Part of a small language model's weights: width 256, 9.08M parameters.
Each number is 500 + 40 x the weight over its row's rms, rounded and kept within 0 to 999. Layers, rows and columns count from 0. Numbers have three digits each. The size before them is the row's rms in percent of the matrix's.

# layer 2 MLP gate, 704x256, rms 0.192, rows 475-511, columns 128-255
090:465544500450459573495525481443493520535449519588464507535508517476518481527517467488472544524482398425513421529492512467488520558458470464531484536592486426517528490490546471508550496433569470449497505469524482529531611459504451509507435437495454470494506523466529506489517498537467459516395452521506478470471547540458454458417519523504570510516524529488518466522473463448439509486493
093:470515520496513503513449544477521513524555485451513473508583508506478429453483437505501477481545450483518491509465612550432469544444497507560476473507511486533436449501532497458538459455509528471579461499430446478514502493462487429480557421434508485510489523479425512526579511518510450532490488526454521457540469547540416494516405515520550501474475443481538399517430551506462491599476
098:489566509400485479525504472532475492499474484488500492535465556476438497436474558488507579457492494468484470483469501566551512485505486527521461492509526491478515533418558494584558493494479578492491490528466453507419545564516475523563436546501584476554521439473545521509445495526546487478493505515503440399550521433498540503536576512505521546530573451469566538580522503548474579483495
095:489542486537472528552431541549583496535497512512446512518542519530490504549477494468463497529489485480452453523493538524504445456542534558480455527521444478483528581531514540471542552514466448580584510545472548497580516463566385487535462506497507472504494527527545490498468446530475511560497447529517498459528507524452457468483613530478498496423515514480541453451487569484515487468498
104:538489533478516472537504521499466512482497479544476478489515493529490429515517515539502505524405501506464517387414453582516486443474457477504440502445525465457457461513542536546529521462475510514552533564517546474479509438497513432520494505465585482478502468512415464484478454496493534489500425457448543514498482436568478506541454568551562500489527465533492424509535466470516507541516
103:484480509505493552465533537534462501440532518495517504516543491469535509485498449400500507516510521499494520481473531505495501527531476411474459540551525472525513501499429545487494514576475438526523508495467582522496506510561576498532613515469586481496506461443439546472500548526457475621559507453493463510474551529456445497511439539411530520491558514507443498490492559574547471573425
105:505467505443508532464446455506452467486540488455496528472485484521451495499491554532537538470538523459516537468474558503486471525535435549479525525537443535451511482499500504487519456476515483534480469511561471510476448498490568557482387465518472501465534532561493542545466517434514563590516501539493516476483536494493526513446405485494377452538466455491516542517465502549505488507500
101:479427519507490527519613506471544478491494482500502481529516515445521431481490522509476468531562512518518446527488447505439404469416485523521457494500510526466517503487506518457406551555486492563530496518488549467527510535462513514477507487534513542564477506466541427451509511585486527508449527452502470541464528494493490506504520485503524501476449479440590550553504487505476530487540
107:568594537505511549505495507572538487542510490516506527509483583509433543521464493453526455431508453427506523483465521501521478502550501443486528534435450516523559546552490527464462445512495558482531473509507544493529445497524487478574496526492527536501441463527486501468480452501515462566532520538492541510510575467475429591519552532564529466483514462494460459475486458446554513515452
092:461517428524502517543439493442493449481525499473471464500488517487554504514535538498474523490587517505524461434491504520425517510525551513484520523415408480522462398489501474513531516512529467477520587509519468502544507491503499511479534475536524504461452477536535568547400520554603426523555533475470533501459459543509489501512493521467443420441601545536490484510484403502543484555485
094:514537501445475601440407486526532438478542434481467460453506469477565459406502478448444484541482470511512539536489497539521573471482515538442514474494527496546501487557454514461520507507477530479479498559517526479528461522534548524470501508542551509490542462359435509509535504424485503492438487460518513484443512547511538439424512507455490509467489504441559536491504579533505458510506
096:449560521526538492463499510545435500569491571489523509560499495462538506489492504451495537440485508475545534491523518506474509515423518446456496504520494544511388490510489531523511488466468459530511481490469491531515540576504535523457554574536530487569460495543490487490470544468523425438502474494547560414530494490460406507597556524493464455479484376575490456505485452496493560467505
102:420512470498527354538508548544455538488470497516553497494504478511485536560500544574492497490448478539466568441415478548480570479524520447614465454486526525548530517504455514567480468528526500519525493556557520528537536429457507543540442525458525539504577541501543453447543503534509427481577522495489468464550534524548477470523441517437469499519495482510451500492461556532534534489442
101:530549499514452430554544471490466529500503485472524510526489534465494466476460510515484520504528472471499500472502489474515461544536495529575578448516524468431429548515470528496528419494570570523535543514488508552423467539460507510537519571487515507504491502396506529465559475491571477507427508547474496514520502442547477593461499464579444469459454485513420526514459512491457547465561
099:463530487424490534498570480488475498490473439548413541487513517459474436499428477457493497546547502525474464541482541501411558509456511481411494428476470469527512503555517581546463453501559438508505485508428461538499498501515453475525524516443488455461543566414522424519553506575544454441476486476459492461481473591466512476539498510592490498523543480500520495492536505487547481534396
108:496562504527477415536497460546500512506545514556525494559512545518525503510505503541455458515526451524516540436458566507511542583558469475504482514504566459536516471474456511545500480488501569524565528432478511548504470510482472494512434585444415477570491505523487528486502523513526494430540406507482481560469501446547550522493503499500559526566467504471504482465579494503537512573479
106:506521516508420469400477530453521451473523494462494479525486440501454573499529436458485520450519496498571464488477497458494400527452435537447498469469441483565496456498460445493467472430533507479555455501507549579482476493489464412494482500548485476531507512497404489512496458487523477568428560419436483473558522528492507480479501480449463508473437463472590467582438471526579482436550
093:486568548472415505484534446539417513451492499464479404485500529546466520530528411441572478530445452483480512512562525478494519414512504526490471471546627485536506525437484503497484469484501554501522460472474507549500569510487531475525458525514460584513576458535521512492511524517550444488482545502419479449438550438467466514489466473444539482506497484527455386509496463510453470527546
104:548505505484536479539524504530501555508503502585483540470462472515468534474480506533518494539538556510478485491514450443465471500534497541533507459506558525522470521406480576472435496645439512460513517440538441559547497479558429470547512516455500537550488500560455517545544487449424538497497520483493435460504483434503539496513486550477528555532494500531549453445573459524507411531578
092:494543629451447508458531523542427514482465482470499504555436475433450506480460464464537497438455456533479481547565473495461494495490490572505464516529552437512499531464556508486527518458495493447501516450504445541512522503487392497487497554477499552491577475551472462462513506525547496445519477499496509464443481451531483503540446441555537530524503450503478470548560491442481493534557
094:429488488541403464480481501540502503527492480469483463457493457527531493512524463485489561528588554452520511533503542499511497499481439542559573536499478488579491563501523506522512523427512555488483586513474484471529497541525471503555505488559510532484421490499534554503514460484562477485465476556468502467493485484569489547547475528443458499507516522567553493578479523493556529556530
098:525601529479502537587506500502455483464516459486456525517469505388481491475494537534533506510467476377554461444494501525545592515526464478462507475497515486480506471486462490527452498532503511485509454539494503532518566541479501455461469574398514558543505595545510475548418533521447440492495482508499504466590506497543504457540503524466478551531518547578552552534475546487493535470430
109:478540463526491461577505411467540500617491548486460411456458568509455477460528459564487490495551512487511503498424409533465545557463468500539460456534509522519425509465415506543477554562526480454467461524566514478488568505586497527451502493495504489492524503568499450458525494488500464506566496492460524488456545521527454461469462515553456534490513458531463445505479484503450498559463
100:497424470528535488482486466457446581489526453450487501526511554400514570371473447466535600483492525527452500526507468516472485559485513573514496507424505488517464553533491553544463533501499491557519472487502465437533565504479444522559479479515503566513436537506547534544501488483534513483461526521458472594469435509533564450576468528531532544521493422520501546478458526527485520522434
106:579523525505444459487552424523473540473498496590458425493500479503551426511445496460497505512538404484544555411494491450546517523471564502491518504460409467470456529477473467482468502451481507546532513469488552503500460514495459495509414527494455545510460499499528424500505502575458523546526523522441439485437512446487528520466528537502487515533464558417439519556524540549485454438488
104:475534497502447471478450484480477444429503417501564557438490608471529563511523534487503509496460514433512471452512577607466455457438510512423493497515532473463522499486454505436512501563528522438506496470484458446480573424536470545485474538493442597510536526498413576529532453554501544532498485425527533558487489497465442472498520494596492523543461492462526532543585507405543525498557
101:472522501563570491501488512553491489482506563567538527455515506501470523517493531520508472525559526466482520521487536534511546427497547477490584457432534554542468572549434539497460496489464505450478566523461432545544503481554446507469538482498474479473518483497521466548495439521510464520609445531489526473509459537488481518498506568459568513416567515484479451578522484548488528603511
095:473479439532508488579565512519509519479529480397452463506460487501506510446508483531489437496504544412567501444525451478594514447524480498463545546482504529519502510495515530516516518575438507499534484478515559568556464479523524456484537517451510533482511491442536405516532478508585441497457513531419473483575459547464385490493517485526516478479472496493436483544421398508496525563448
105:497519501485447512467410460476508511456534490551568517425557516562458489469534533478519497533430505528484493415526533515466513498450433565499508531459544492515433460405457497487380520559537573501436587468522473483472559483437490550463528492533533478499497537467494501529433496505477477508530532514484488517560491385543546489499550534459533512497468501430451505523472475507561569521576
096:523445520517499467537531441459399548479556558552443449521482506522494521514547533547505551491470493507588476549516464536486523522528448491523528431529436471521518460470509477516460532501526503477532575524459461563570501504488546508552463504523476590488390461482476511543584529462476471439535445585475518516483491519559479478492404492496431463404502454499503551510478548553498530500483
108:534503538552526510505524471470474526600526547486458458422550495493446437503474482502473491450572474545571518536551552498599443465507538530423546511563595507469481465471517495509478499495560477509568443528525458487455493532508492457519519567503464528512540482462451502514482570470568470458483531516530499474477548435494473479493503495465513517591453511519489549514446510499543518553495
109:469557535482459497429569483545528476479548500521502536470516586490584457549521544463468528508487498522494490543505485520488498472522461570531504504547446524479469532513468459472552484459549519484473471518501533490552528513526444457480482471583443463486550506477529425498521515533433454452458528512562505502487495533519558434438530564451482498516461483488421490588519440534506566543469
093:450591465425499487369520462470545477523525481498478561442455554527542546528551484516542431561543551480533506485584448502435496446486544548493523477460467506408493530505502541508493486545555493457436549555505526497493459578492468492458474481554492573417466475467517469550555490468499504475525506530471499481505548530491523499439527495529519492463521498505566494453441533531551486498518
090:433508519463507522512478495452514485448464535606487476533477491485494579491413498400472537524508427470555521544454548495435449520474528537575512482474488558488526520534613554476481472507502540463501560421554447487554519439416521520509495465492505496528529465456472417486530488473435488509501509420502491578506469540486504486550482474414489516507496465509460519568537530506497507489522
099:531562511483478463568516575518525559552448512449452470501517487461510494504525517451497554411539506484496461487396520503570496476428531575512506483568417456538513499486500526518524507489487484483531532447498493534496583467515530504476430591571528512504524510459478496508489503541469430395529497568473560480527509518483486511499559487458534516531454616497579469502479513446517481503451
094:494523445466483452471516454511511437490581446454410511467500581456525443558445525456489508525453479519451508482566509549523493537607479475467445496510456428459465514465483468481390489483458471516542432521529444472476524509518476435480549476478486525594528536477478530442472413526440563529493502551501481468485528464466439574460516452497518487509547470505453495520533587440463453472450
094:448533485447467562503530562454468501479494459516483591472483498574537547507553537546474452513498545525497477507483507427496461401515474579480484451495518509516497560569479501544546516488454570531478533520545505583516497452494585493535464524475584585531503466417391514495509525486489460497525535524485496483522469463523519480455497589482509474468431442471489510440466482521500507577561
# layer 2 MLP up, 704x256, rms 0.193, rows 475-510, columns 128-255
089:469472514455518464471520509498577519471487507479512530438465483504492521450463549525452442464532558543522475488454501539490462502539586441490503494488518515461452524466432489559482511521409516488563483452542571468451469528509467514417566551472567567506540471516482545528469544534502473518535464456486533545440522524542497510523565498473506488525459419555552585460483512556604505499436
094:505482432515458439501502591500490501526469503479529437501462444461519562516513541520523494551419500477497486449511452489543503450624507529456472533552500519465519504582467490502454546479502480480475507489522521460462488483580494548475485542493444485455419414535550531515499497456461532519548447472481548484419502486448571522509539398486509579536469506567468492512538508475542545495563
095:533518523454438433530597437510549471523409521500491495486493505412428522431475471464573511453490562499528521534546444547465488496446557466540425523493484581474501573409528530503523428428445503489523527563523432490510540576579556500487452495550542486511476467538458466493477471578522452446476503547540519497501463519532495451525472620465480444477520484523468527506484569529473505519486
098:537572463509448518511469549472517517556514488578424516517552466487443545521509436462476477498471508516393427562487553500560518515498544514456493497523455528525564505394400483486491551521444460494506506468491514470544478514509505463531534444508523479536489535528484511540500586489520564485542499594447521494468507482506414494485538588486464575422584476534447489514547512427492572573462
105:479498505557479494494433429439541511438461482500512540477423430548454512449465444462493496498510497614518560566545507530482483462547502468504529482514562479584493499514443460511400470468486505496503459472522487478487456494457554534535536507476459517529518487487438505493484511529467487493438529469497512441558555494496504488510514494453477467438523518411534511457510556478553487483490
105:488510496466467476523525518522483451504429393520465459459524445553517507566500538560549518598502454332535546565519537529538470534469460524485628530526486533457457448454493507479459445459518498503448544526481473491490462476487502435485453479515549504463425488443464514601544519464465549523449511566455507528495484520490525472491478504541480495439459484551473474537453465455449523510495
102:479542451428557478526521473516441510522519533531500544454460521551514486569461481440509509483494512426471532508551465489461485557518475589485518511474535490403408492528549516502536482502523551457466498563529515450543473535478561536483388508535492490483487454549450468481506515465501468523419517475418491457487498434467565438489513494541500430552516434526582493623548486460567516460496
103:518486500465559535543516536506529464467521428459490459509505524458495460490504522531479455531513515526531460499510441605510448427490415488460416475527477534456534516506506507523441509521535505549525452447503522514495489547436470486518520449497464492604493503517533416492465510512560597510439496456499475576494541522451470499478474455493573420462536511422512575486502480562478487481596
102:478588539489475535464475521447498504500480492489509502471529541539462467520471485510504472449466444505422504496423519537494440505561481503469533521513492568516518558557417528484480520471494471439522469528434565519538443459504609504527462529577509484525420503507447459485470518549514516581451447543416468520489523462455455572450574493508602513521513461500523483489544471458468543423471
096:430517460563543524529495468469537472510574524498471511535462580484528537557466477488513550514505555513451434440561562500468512437574533502449489540465438473479559436484479497548495531481540421515473482458514552478473489541530489525518540565538494467454482515537527550522427505482524460518505510484534533508469510503449518574503552488508464475477529536487535458539493439492496511478577
092:478439542482375530484459484549562511503507456466534450459527528447576508465509494453471515464531427564443518512471526563568557484497409493452486476474510451594553543453449458506485567579453565515428495541507478519492453533477468479541474535493488367521512440455493544579497555476468537597463490544543505495497530570553474469485541502452525502492504534459494438519410512531548561595475
100:467490451514484540511472454563446488549427487486506512449488494501497492494493476548491397533489567475520465510554488516522490426564485422435503515515445532525560544567486519580544412534563500528478545523424546527500453623559498540477508601503509487527540489480440518541491474474535464494429524490475479548513536523494434560568557575447482451453490448530475469445491548457475555511548
102:443560518562527452550494483493433545561528526464506480493509430462531571491528532530478508439532585593500615433499526494551531518560468393588521501541550502505590492500507484487485511515554542472506491509486525522501459502475539512544438509518441549569482482486494461462502505489474490502514497450502486545480486532503506476564467487456464471503548541572453450467468461483500509497466
099:484436492487446514479530546548505548550504435507477547620450522505438526477482528503478508466462465459490450491468473412537559533509526455611576565537498482520457507528488442400525568499526481551562533476495453489469595470490588477493531523464513538512538486477489517509531533513504524465478504574459494507482485453519498519481500550495473527540461539584535439517493485462514511439556
099:518611537531502465407553519492478506542418482499529520544499458495516500572508448516511514488430491500493525539474501481513554515483512539491550639518510501579545437491464534451503457500532476555483504432553473536514539461498512507508491490524444527577482483422513459390459467547488605482486465478446469488460513431496432503468492444473500520514507461570453449526517462469571538483537
112:535516554545465494500530504490577473453534491483503476568405514489424560456460462598457448489480476493438520551556466521523464522518541493440504551531498441503505480477529498491504406469517516533553529498484500548465487494463510468556516500614506521539514494477516495475490496542540462427512417484500480496488584507423575574476487576509480530532513459487491473546566554570451462437497
098:454522509523530487477505544625474513465458437497475469564548517472505481474494535479548581475470425493480524502574514500532546499438520534556543527485512435578493438514446458460564518528531575578484460446473527530522500527477499518487535540531466446485465478472515522505464598512459513493561547532558574539524569479551503508403517482563546534495426539500469543541490478500476525483513
095:541546510543503466576508441504534553531484527512583467501494527450508492484558453563556475437487499559497566468520524496470496566492424514551541494534475531470457549573514448458434460453444487586483506471452535492524468530497494568524541520496513489473489459478391434498486565521483486499491463406518537585468444513409497506516476530562484468567439500492443424452519463474508508496466
104:531530426514547559483487557528461494521426486447552469525460559489492527513430484533466536491427535501470440461523513554523533511479435500518468539541504487449564563549521579480532518485570524613462545526580510541488430559530519517453468474493524586497533484465545462493570511511568470536526383439472554511485526493572517519463517447541461483508517495455453518474529503537471489526507
088:496525542532473533417506520506444491432457530476459526520428433485485541461525536467544409515453427527456401504553521446423507508462473563512436478526479456551485522527512535510498509388506506521503512487503533541465492417528459463419545510457491480478538526549453539557478472509513498463519464475471536464432462478487521521528443498544562497495546528496538509463526536439538531463573
110:507591492479503529465533443539469508468559528471448458439434468499564460459514440521502540558496511514540544458547526496472493499470406531581524449471470512506656508524489523561507488464500535517487556507501508611502510531537476499488538470533501586482532537518498509474511451498494451513565538524492524492509524464483559496596496458487467452486444559506551504524468448546514512490525
096:468436478556495502473515530452570492511522459496536451553536537582491531552533462543524503513566528525502516492480478443496427508519474524518550530482462485533526505446468533549499512471499584504466555432503481489490529489516528542544472395545455405520475445474502488522530544461518525516570455520489464483532476508541458477445503490433531417553544478412434448451504442469471474586521
118:580590431524525498525447550520514527557531548459433499494495504495411517521527562464505523510457453446446485528500504552536435495526518441470446531447456467523469465481456512451448514514599533591487511489423506450458398433508455471502496524534531573435451517501491481442514525522476484477519463480573517549497429521558456552499485504436491435478534447526558499520505447500473498494554
101:557467546479446510458535463569542463485501483536502512541512504538488440503465528562519492501425542485476540508476552485486459495541412508512472533463434511511502520450484494543532486500461532548557512440481581598512523498452555549546466493521493473425567515544490531565492508502554474454532494511463412471430422379529433552501530376452476529479529481423512459514561530471453412495493
108:511490494411476503479534509475461486546524465531502573452514474477512554517501534508456496552469473484499491481532533522509533477580505496478436443522465489549495412485486532487454507465493521432536564537491496508525490541543442447510497484507476472494387474513514453516416531557506470458485512527575559525514480503472529512521556473484533435454536421533478524509572448458555531558416
103:481512529499454498470451503437437539471480446445482524480572495507510550502570500558487503508568539454590454461427469548517379530439471478479435508477561501474479544537455528484448511501500566466517459405468504516461538489511465495532483557511569484593543557497439519459483486576511498524435441462508549471532523545567416448512495518470505490475491495510548584533548512475460482471536
105:493452506486538464533531450437473467516575487411474545491508497474477510530500469490541537528508475533600484449469469455566526512605485504517402476508481410523421465436477514472470474523488517528470521502538474517475549462550538485516534477570522498542485482535469500440484473466462434485480539515460555475562575561502471502448431522519478478511491513509524497488534457493545480510547
101:457471466503507497526495511490491495495489501452507499471416514562488502502488544533504437471572578464563464448537501456609538515499472561409521549466439550548490493530464492448534482512521486543514457449514482624518546519441451437478500463505567536474548542490502502489555494574515485442498515533487518554525436519469444496476534529515444451484541450455504453514455458506507517525520
100:537550494438469509525509468482533552511536456473511554577538531474392446470488531500433523501448442546462490588475509447445452504500519581504480415414512481468468554542416481460529456615479453474492479441502459538530447525575479498508473590448536500505475486515527560481545481511500493561505493522492434552492525521541488522517440457457489504501391419552489564467551450537483506533522
096:547528523553564456502473470507507429467462474456530493498458506448450401544436537458513526504492511493487509499458502460539467473509437511560492533536519536445454504524467484520551456461491467454486435448564543470403526430501535502488563528476519487480545511527536454465484488525522531507440526440544480450549490498530436522553553528445516520497458529550488419431475417471425509512495
103:453505433487501575460510478506464481487563447523551552461456479516434540498490471547533495443501469478518476476471531489494513478493451437589569533486564465487579427479502493554540503524492473492444484561501492528451443557530491529480490517474393441516549544556494523517438496493557476431632498548591509498499542559454484509511452423504491428523483448539463527490418527477491524474369
107:455540493531509541481542464469471523432554476536504477508500526455472432515489529531458456483469504483468481514484511524554483503478494503567455565511470475509545492459519443484508429513588456572546564484485530537514509541494493559504526501520489485532512463416481448497500517511491490500497526444601554529416495560453479445503562515481394491552460493471467437599460463557476488510499
090:539579516502449389415537466500505501506394494534406494535443530509524538527473461499535410541522530499541506540540419461486507499484511528510511499578414495475499522484487528498542480484538459537443542594541555526479502533505495498469517517519563496449513469517524518436548538538493480468528536440457515395499542509573444519477529504464446529487545491482591577507550524496561504436529
094:554527458490498462444578459508460528549527438492442425485482522524474462545531523534527530543523520498402519481479512478500498513511538449435501545550423464488440502504464522513579436549494440566535460542479484453452514535534419440500453524468491482514433477578570558410510470500495541520510483540507473478542483536461526544446516525506491455508476524550490489438530484438459554482435
101:484499416531485525535523499466479540541488410501477476539474481505549499527521561429455527487541510471453509472396470539505510500475437493473542551481474564520500545525471494522490470520524448502463518514535444505560431416553493492555508576458531503458546546448572489544500536517500492478425527595533465503519503539500520449509512477517478470563588592520579476559484450459517531490507
097:467481499495475523460501487468517427419543459458466511443531514453478475503487521435500514495461498506469479499554483544542556540611517462446505499554506474500548503521434502420479524540478444449573473530502451468570529515543460480455526482476495466528530582494502503504394454558456565488557476552532466507435562527460482522373498497476522510565581479475434519487474630432478462465482
# layer 2 MLP down (transposed), 704x256, rms 0.168, rows 475-510, columns 128-255
100:559545547565437472456596501490498441502547442507507535503460543547451480472589475519465415444522511468524467487554499477513445495525465445549570489458492436472476408544542504503490507461435538515484552531477548480488551432445528560533526565478530563568504532456459450450474516473440459488506463507439511446402537525540516523496468496507485468516524480484507492458460498584549495542430
103:502427583529473481446509551484454490518481461471468529484453522507525548484558569477542484542399524528466473566507487483498532491556489499510484473538497451437435469494536554499493483464515573566506503507487439439388574543534547533465542478513536461536474411449529549599499503487416489584494448573517534512496497573435509529515472528497465443510499572550508486535431495450490505511486
101:473494452478498502468481471572439406477571502497496408451466505432515499510515441531486495481555487470481541537493529503453534524434519475563470508482456532459499595446532484462516501485450471488494488530520497500472499483537493466511459483359471505521535473498451515454450468516540496505492539570572550486482547491518517452456561592418484517513442513502530518456480567487496473477468
106:516517514456475513525493522524466446386505560528505583496577552544472571498501479496511491456496532474494480482488571483526450496470533502512505478507479514449582517416478554488483487529420471510519506503519559520519409491497453462497451435524528501482475491481483506480504541475525565525479439496517514547451521492504460468519507557525459430493576517559493462542495493441493535546540
104:452485515506503471426417530508624552445468529529478518537466445539449452414562484514506492582541445581495592487474513600479502453475478438553478493536554575515501451376487484531537496457494522478498479514504446499491520497487524514499507535544467550481436489457562454509490524495532499480487472521551460509459470455469542493500435451479454460456532507593463549475470545472398531516531
095:511465502503533533491474539489497453509553527495480575467471477464550487418513520471463497558492445485553534389493501514526571550515500480460485495512494411529517486518489497424492546610496435489507434505485549491459504467542521503494507498507527497533498439527478549471539505511518486586539555480484491521529520478488550487542503520460452562512565496503456544554426571544506488539563
099:486545468497484505489543477441491406465547524508515534559499487476509537456406483538503534559479458462531496482516482404511435541478423458575496502422574523548584523575492400487466485466546555508508495496491538509515490461505549479484427441554507474438573520541513519562466561524515476449478505547455465564475452536478493493454574445523481516499482553499603515495470528510409484504462
072:512513501460508475544554488554527546503503485545466536520455508559508551540567551485529494484449529573561512419483517445474498508431489434474501536492531504524509473540411503525584557486457437481489454526472466500501497521538549509530478478496523467401481435501455495511511440497486518495579497492496523471458512500420524453484560484496497506544475457608539504506540503561483507540488
102:583528538489463480438497624464525507462535493500518497527536543481636530447432490486509511443527481527467450476462499516499515445550544482506519584440479570472526458537499523426488451491509479428452476532571522484521525473446547495518483449455449533456465515529405529587500517575555509524541466524534517557521524534520473490497485481440449497498503516519479540484568506514487514476472
102:558514522532556437519475540426425496474549489524511502536523588499560475461479531580488527498418509529464457424518497475467520438485524498505494516524483462551503468527464484502454451525511463547520444511573543516550472533513532516404476480459541479493563586540436466507513504517462511497494520490527567455473505502474482555580571513495500550576426486446527475520520525564492444510498
099:424430516497448506461437485459480551495461490507492404447500470505483435424458465498507527588496482528447537548477466448514481458464521451427490479507502458500554489466470478534474479528479491555477408558516548483471503544445492505490566494458509483543574486471487532464512507505486478505492598573519464502441477564437531514448549509516552474500517520522530496501489556464384492480447
107:457483405561487570495480554412452485528471554435433462493542491535506501476481478507427478490522539487500433475563508467503514478512522487455474499446485509522529515526534520493526493577564500522502491459443591613445457543476487505494484584526496485518504471498500514517513566495483462426441494421565441477523492490512436543535480587502456491505541534527439419508499534486433480479476
100:467535447522536563490493531524459472493532515478455515485539476519516501498536583477480543535449487543499449512494493503449541478513535406528466525508478517497471479558487540439509533486534500438447443508552576540496478552478507545514495433491462453483519456544478497511563445473462537476497464461460538505522493530571426432489474452581462552574530493548458544492594473527537477508484
100:503466513500496584481602582522535469503473534476497477566471479459520619530491465508460497554513496471545482478503489527491574517572487445447479550537504496545485485464473551420486557509460449516502458426529479467511489504541495510500484467520564540487527468560482516491513533481563566510518548457558457544525513502502521460524559500503537494484545596560486427519582524524533490507520
099:536554493551513588469489477573486522478495530523506468436515484437499521489444523466446476503585480456495542571466495500501521510515513540517489535538526495504463518539506461489495523494521485538508468467479472540517486509522502491484494522518465467506460479510418451484378463577529478450521513525464499484538456414546455494499496432456440487589539543573462512530459509421477445514543
112:435499497530526522548473514511517450503499461488471481516481491555404478500473471481517512524514542481526512530584440528470459498546508533476551532492460440492466487467478456484515467547513535503521528471499482459467526493483557513541534462515456570479476458508482516487472559472524415537561514468498460500555580443507547424469506506518506497505468480582540472538510526536527498453554
105:466524457482500557481527503526530455553514478409494491547494472443471559510486507468549511540555461471473511509452500444536439534449515484410523453492450515528537485495514542506496528488477467405481459446463509460533531521487394508512443552489445508493537473486470508463429471608568526538544485453437530501514463420494471505458517507504489509516505516528452424562457551449534410532474
105:438511508414526531474488497472513531537498554517472551458507524500508573483517472592470568462528505500513578476492476398476570520514429550478533474501450575517442501561519464495494496505364486535418463534503573516539496516501448561541503462415488514434430485496469508496449524508442449502484492471515482564430428499420504490517502463483433479484465517471495505458580512493506534518454
100:497494449507487506477472532525499524430461400482503467494480535455493494420509583498537476506479414543458470515492462496529491527469436437386527478533512540500480519593493572505496555499514496546494511531556537515516465529488498488492482572441499453447485469414539525573490483467531508486434496435470587537437504501516550532436506537456527558494507469502520502379477508532359511542482
094:484501527590475512444526500520507462527490481446513562389478516494501480494561479512496439571434477469508504504474438487446472569470531463530514526551540516543538552505532475529474553436569491489560525521468533488533492547461489436500499468426493534525554514573525529479461502476530448495503513456502538469476407493516509586494482502453579447565514507492479527486555504502531504517524
112:510561529528497507443536464529486507472484494517471444437445475467548445536492504523505545505500451473493541474521504457479495504470432536543513517508505525522571501488440465510513484497526509467544482562473519636565470532500480535430521455515487570424523454490454542438531485513448426484533525506513548454498474408477559524542549531501484445517504552521524478544481511521554470462567
097:501555531499488571591504494544478534404439453495441438503459477462429524502503485560513506491492452498543452430415510501594501503478489496489458503407455495547560430503474570448486495461509544453484481494484520578492508509514422468466436572456501481621562488523554511448489516494472492524478466490499506492553549512446447446523512455526472432520502510542525574478495494470529497495439
104:504448473479438549463498450441469491504448468562496454457436484468521480511564549526526530548504539469501506530547455504599478582520494470510420510553490544465572530528470437438467520537456515444543505506490567447471512529461512529486534461507480481492498418460480510508499550499507515495451499552428445494453484487580465436486461479476551483441448527548483510526469525546486494504510
101:413497522551543476478444611484451524507477557486435476509531505562510513475564495455555479442520577557509492424512468520442547491456526442477514565499508513555559521540461484415534510466498496562527512461462517445537455547522480540461513478530548553482461527529572467455456481573452538514513518485445518542479478493531493503492458501540494465477552429518545531454532537540527528543512
105:515522448564442467492453453421506592511463503454467484521510490498421512499538491516438527483476432480534495465525508501467470462614472463500484458502540499525459492544498512511522489507492545449512576433478467485428542534513495446495455475471434487550460493484478536518535503552508464501545491517526551498489465552504521465554469493433576587530488422569487497469447479455512538520525
093:472498504569480543491499493479505513514522475463508506511469482509523503518494528470527480539600428525468489501518479510463455530536374587435533473513473490470531565531521538464507480532538524505509452522482507457487503570543546481578532470539466503503548464496489540543559511486459469542592482465508518445500564530558501460522482520468452557497536530454434541429472465546565450531462
105:470532483527488483477492512559467487450551513517516459514493498509509521497505433551523472526487550491517521471510503446504450512598469517540524469527469522429554501518533464468540463499460514530561548483487597444511517446531539548444477446496434482483503556542497543461474492520567445503525566451531568496526470560562480491508559501479495562470527510532499461487504486537527530472483
096:522441537489521445521567496500452575466505503449448527536543443519615513425493559503483508514500443493485400473496557510509462502584473507542524573517492536624491504497479502502456520538556470560464482448528515500505475517481514487565422542432523433548539490545493518507471481489491488521558502515571543425493557455565499508544553487503467550486495547412455538547517451495515499480533
102:479502499532486503628480453556458474481457486500516520490518558462450448456495478535510491539492476409446493485450522499458546481488573528481530440467482445495454501556486441479509450501592450438512502538495470494568478447522481527531513488454496478501530455547508586467501558479448418586542534516493474459502580449530495484493507496493480500482442445448521481490478500469481478565536
099:510562520582521448537457476472494560558498463525545519539487497501479468496511542550434521490510477450490489476532498565483568526510514515556514455469522510536490520541584499480535484503558532557437539545490490452531526461447526536450492462475492564541513405493576475479428580519427489511431436521527473472494432439579469532512547515570467514443515438516503488424522541540477435486560
102:559497464492478494536425516457495494526503440507465530555453527471506563461493451506533500501493541513516499573509464510449461550501575566459538480480540493493548475487498499505523531480530516476533467471533466516546546521634486496552495538533439520497489511468474456518548502539541584480533597478502529535522556512498449555545450456522544471567527498500442471465524542550476507487423
096:510443476510524474558538422515497518526513483479559451520524464505442511528493573489490475470448590576534493411548503484565561520473506448541476518487559409559535461495508540527493439525458586502519500556463483515517503580455540539510423567549472502484421504491428525471492461535504525521527440486435478463431477501434492463517440521443422473526511516433507436459518408502494452497499
102:556521521505493477463456525445504514426470488510491454437573503495492561464505548409521515444497476527534422441497511494490425492541492508492521530596561470522525561464486510453511546569552465525483474551557510513486445525569545450539461455529574477487441489469451534475534474507569443464474540510528517479479530543475528490507565508535461485528531501538595493520570500508505485453477
103:533591552549545488468587449511506518465501534550416470537570542440496492508472569593521555545453540520422556462530477473429470519523494480559532568569454536533506544522509512509511442519479480533535419521494443429478511455504502376479435553498505471570452468598555465517465550447528508512475480475458496487446485547551511557433449497525457459489453505530455487389462511408501544438519
103:469487468525439493560531539510452525488524510546560515518520504480530482522565467490458491427511535464502525502502457580481510538440529498483506502523520502448457416582406478551506423539490470548460542548464464479463471468536458515530547519559497514479565462435548496556492536521473494477454478524450501532483489508536533485512524528524493467476536532435559483488511462447495505505540
100:501486505516458482435504517526507476429488452515523524512506547515514486440530489391539464485478526504536522493505427497526489525538492524514566454523546480426572553524532532482537490553508474527507541523546586465556537574482493514524482469422499444530555527461526520520366483529519541504565544474490504495469547508460550514441561458521456467517511519494451472463484498465545505489473